config = dict(
    d_model=256,
    norm_eps=1e-05,
    tie_embeddings=True,
    init_std_up=0.0249,
    optimizer='muon',
    lr_mult_o=3.0,
    lr_mult_down=1.5,
    beta1=0.95,
    final_lr_fraction=0.03,
    doc_mask=True,
    steps=11365,
)
Each number is 128 + 32 x the weight over its row's rms, rounded and kept within 0 to 255. Layers, rows and columns count from 0. Numbers have three digits each. The size before them is the row's rms in percent of the matrix's.

# k: layer 7 attention key, 256x256, rms 0.253, rows 240-255, columns 64-127
# q: layer 7 attention query, 256x256, rms 0.251, rows 241-255, columns 64-127
# v: layer 7 attention value, 256x256, rms 0.299, rows 192-196, columns 64-127
# o: layer 7 attention output (transposed), 256x256, rms 0.763, rows 192-195, columns 64-127
k240 086:060105127077157154193113115195166091152140114105163134053055101079130208109143180089108109095101096165144089184167135102108155119130111108137207147130157147086104056101067081133051069168137141
q241 102:137136150157119097128177131140153146139113189136163118137125149107114168153194137184106169118102127126150114151150148075082111121158100197131117098137127127103090155148144110143185144171184138
k241 099:160100121161121090158150091080121146142119149141127120131076123184083113132160108118069146156093116194106126189147078110130143119139135172092149086119101083131241155167064137120118159153126119
q242 090:170083214071114173114192144128156092154093152165100119153083114160084096076095086120130124098134171123120162121127115121125108117215107186170076106132104142138117112120078177138090165142132075
k242 093:113105197133113093136144118157162115165116109151167122129141101163100053058159105091101136116097069053184136114113138152161131153141123132189153112139121130096104067170137104099160123121142090
q243 104:144130105144177105104129134175141183147105167125095095112099137217124085082168156148155107126142209153135173128103121107104113108146105106109133139078142092125101171111107093155085168085097136
k243 100:181186112114118113089141106156175038120124127111097101099152078149155123204123159095128120116141122157143146175093144149050126144206122144083136214094163099084146109169119126107104068110174118
q244 094:104154108143109137081126123094115103107146065124118079118085089115109134124203136152153099103075143100166059159149163128134156166089141195173098115140112096100104127158084181150125108096171108
k244 096:130155142130106151110090160125122072112117100131166167122118121115103160106124152155132112074094148134077066205182110098181131127133128107146074175115164190111124133102188137162137059122140093
q245 098:165140121179124115154104156132154122195115167114135137154158144086106095149150104149177166181174158096180110091081127138119095137140165103135148089132079156114073112103131206148180132093191080
k245 097:124119077173102121108132100151142071169074124198106122174162130107170127165133131163142087123104113154124226122132169158136177142148137152083073180181100092104133109167101167130088118155197158
q246 104:143120116158113127127106187122072131065159077162084115074102165101119063164085174113146149147161160187092144159141083110030143162151172141120138117163138119132098081176114119081200151053134146
k246 102:130211129188147113109119177101086157151139130136115111150158152098086084145103135113122212099082129155089156151099155125089095141144139090177083133125110131122114039125167127124185095098131090
q247 087:129122130122112145100115161151100126120121159118132113088124108155145147114119085162111130142103173148136123138109178101145141198142132191090134139171121115153074081131102176040111056127134140
k247 087:124191124138155075089108129138106091139133161102139093156071184070127114108153082106083155172160157081061178155149224109118110143151136113108138173133177068114159104152120115107132122094149147
q248 106:102146109090089146124141078171101162146120124097129139207042089175093079186123136129083127097135125145117165107116092162149160162088112161143129129136123151111107153074150138147117082181099132
k248 102:122161140149150166158094152112119119121124157105138158056130164174058164157148147156203134128106129117158107099090068126077180076134105120153127205132106077072175136138069116123197154155089084
q249 103:122128159156130144153153138116071148119078079142180180156108161118134153091123117184119096147152102160105087169138140176067153138112098123117158139141161211073110103098102151086147147177100154
k249 097:122104144128089127193180179132119058158176133103140193169135218136133170110128143072148149160114089140168083132160137132159130102159140151144134110152099117153109103108123116125139108152077117
q250 108:114039207152221156162151149104137153103120175175141104085099134105145142141111134069116150085147091183157131129143118100100126119134070128125124158104136102158105123122085109140105094129154144
k250 101:155099132092144140108118155108082182213148071168082125110106152130117105104163180128154178029144114196166121161119135174157148103118070159095158215117113151128133148143139101183124178165130146
q251 104:171115101106154150154139127156139160084130094091153148076101111173127102144102092199176058092152091102136127101182110065135151142169118125142143199119152109162123114101110091070067135122062161
k251 099:164152086086161118111117120143173072122133154128117187120120172104076106076104124211145144135078141139127100116201138170140083112131082138157135150120187113177144061111105134132091122117132120
q252 085:089142086145139111133157107113125141102145148154071115119145136126165161044125148104132111137166198152083123068164131121128111118096148151159115091137134136131153140090116197154138140208140178
k252 084:092176167124122146185144157166126124130137141128136144128119156116190208123160126170120104119133120151147163073124151142159143088117216089106122136109062166146153087084103131112131095074123163
q253 096:148081144169132133098206064121068077170162080066154128130139131103128129116085135121106153100133115130157068112145178143083149112155156124105120078120090163177167111053186179114114127164116134
k253 088:107125212136167145112100100104208092154165174135083116117130098097142075120194086069083103126155124128098104154137136156132123091108096136168155131213132133138137157146195166059147121146117201
q254 094:135114085109037130130092097084085124169142150118111124102118159154127124114166060097137165104145141158121193125156121134076154154162166109137125122077194134145162098148146109167137166136136084
k254 089:137109081209105149183081156116114185149151148120108117147130118052155081125120127114111185114164185145146139064145155118095130129107107129190166166068116111114076108158145128118124101085155091
q255 101:136118068146136192105146160147197126137111155096109072058071198133107108143142118072139171181116100123151108130121142123173190101156128118083179064170128173127099162089146119145164123177119121
k255 096:097141125091135095058122101128169170143169146148060152147109145089135099107145130123109125143108122120094151139130133085101175164064124122117097104116128123106139145103097125161129084183140154
v192 102:102139095133090131137153045105139136144152100128066164131109173140116110049093121126125103109175106141130117146117138129134133114093128075073070147134129119140157179085113135147179207144088101
o192 103:166139132103084105125124105166113110126122142088133142117167078153141139196098122135087159101096071143168195131154125142111166125107121120164129119122130062118139050122091050212135074124188175
v193 103:081122163114127147189073154111117137150163076096095085176167085110108100144110093103114146134060159105145144147147127124150101075141136109120125157125123125159152158127182124179211057160142140
o193 099:125137116167169120101120127133126107169118160136139118088104074108118108132165065059072154167131163133142087102115085182091121087161137159090148105135111141087150150198090130116073148134145177
v194 101:153151150091167174139107166096103114099119219147085146153113091155146131114114154148136138103159126121168126109144102058137131139118123122176132147168093114210093152115122147126121099118128109
o194 099:060134111108090097170153088135042134129107141077143167134110125098125141076121096123094095108097195151169120123094095167110191188110119110098104116093139116151142121127070132092147149143079136
v195 110:141186154137155156125126066124142196133202120159151162142125177148088109110141138133114084126128159122143133132110139136163172109090147141156139137068090129051064063148132146111123112136155119
o195 109:179137119130136152166147145167089095181118119057085109022173122110193142105086136154076122139150154177067154166193098137133144143168130150115084095138143132145162130126104074187145125082152135
v196 104:136152133110098111117097142164164100116109071136093126152070176113108152090199116103148125089114154119097122159164123133170105081090095189140136133115154163152137096100130113076187184104150229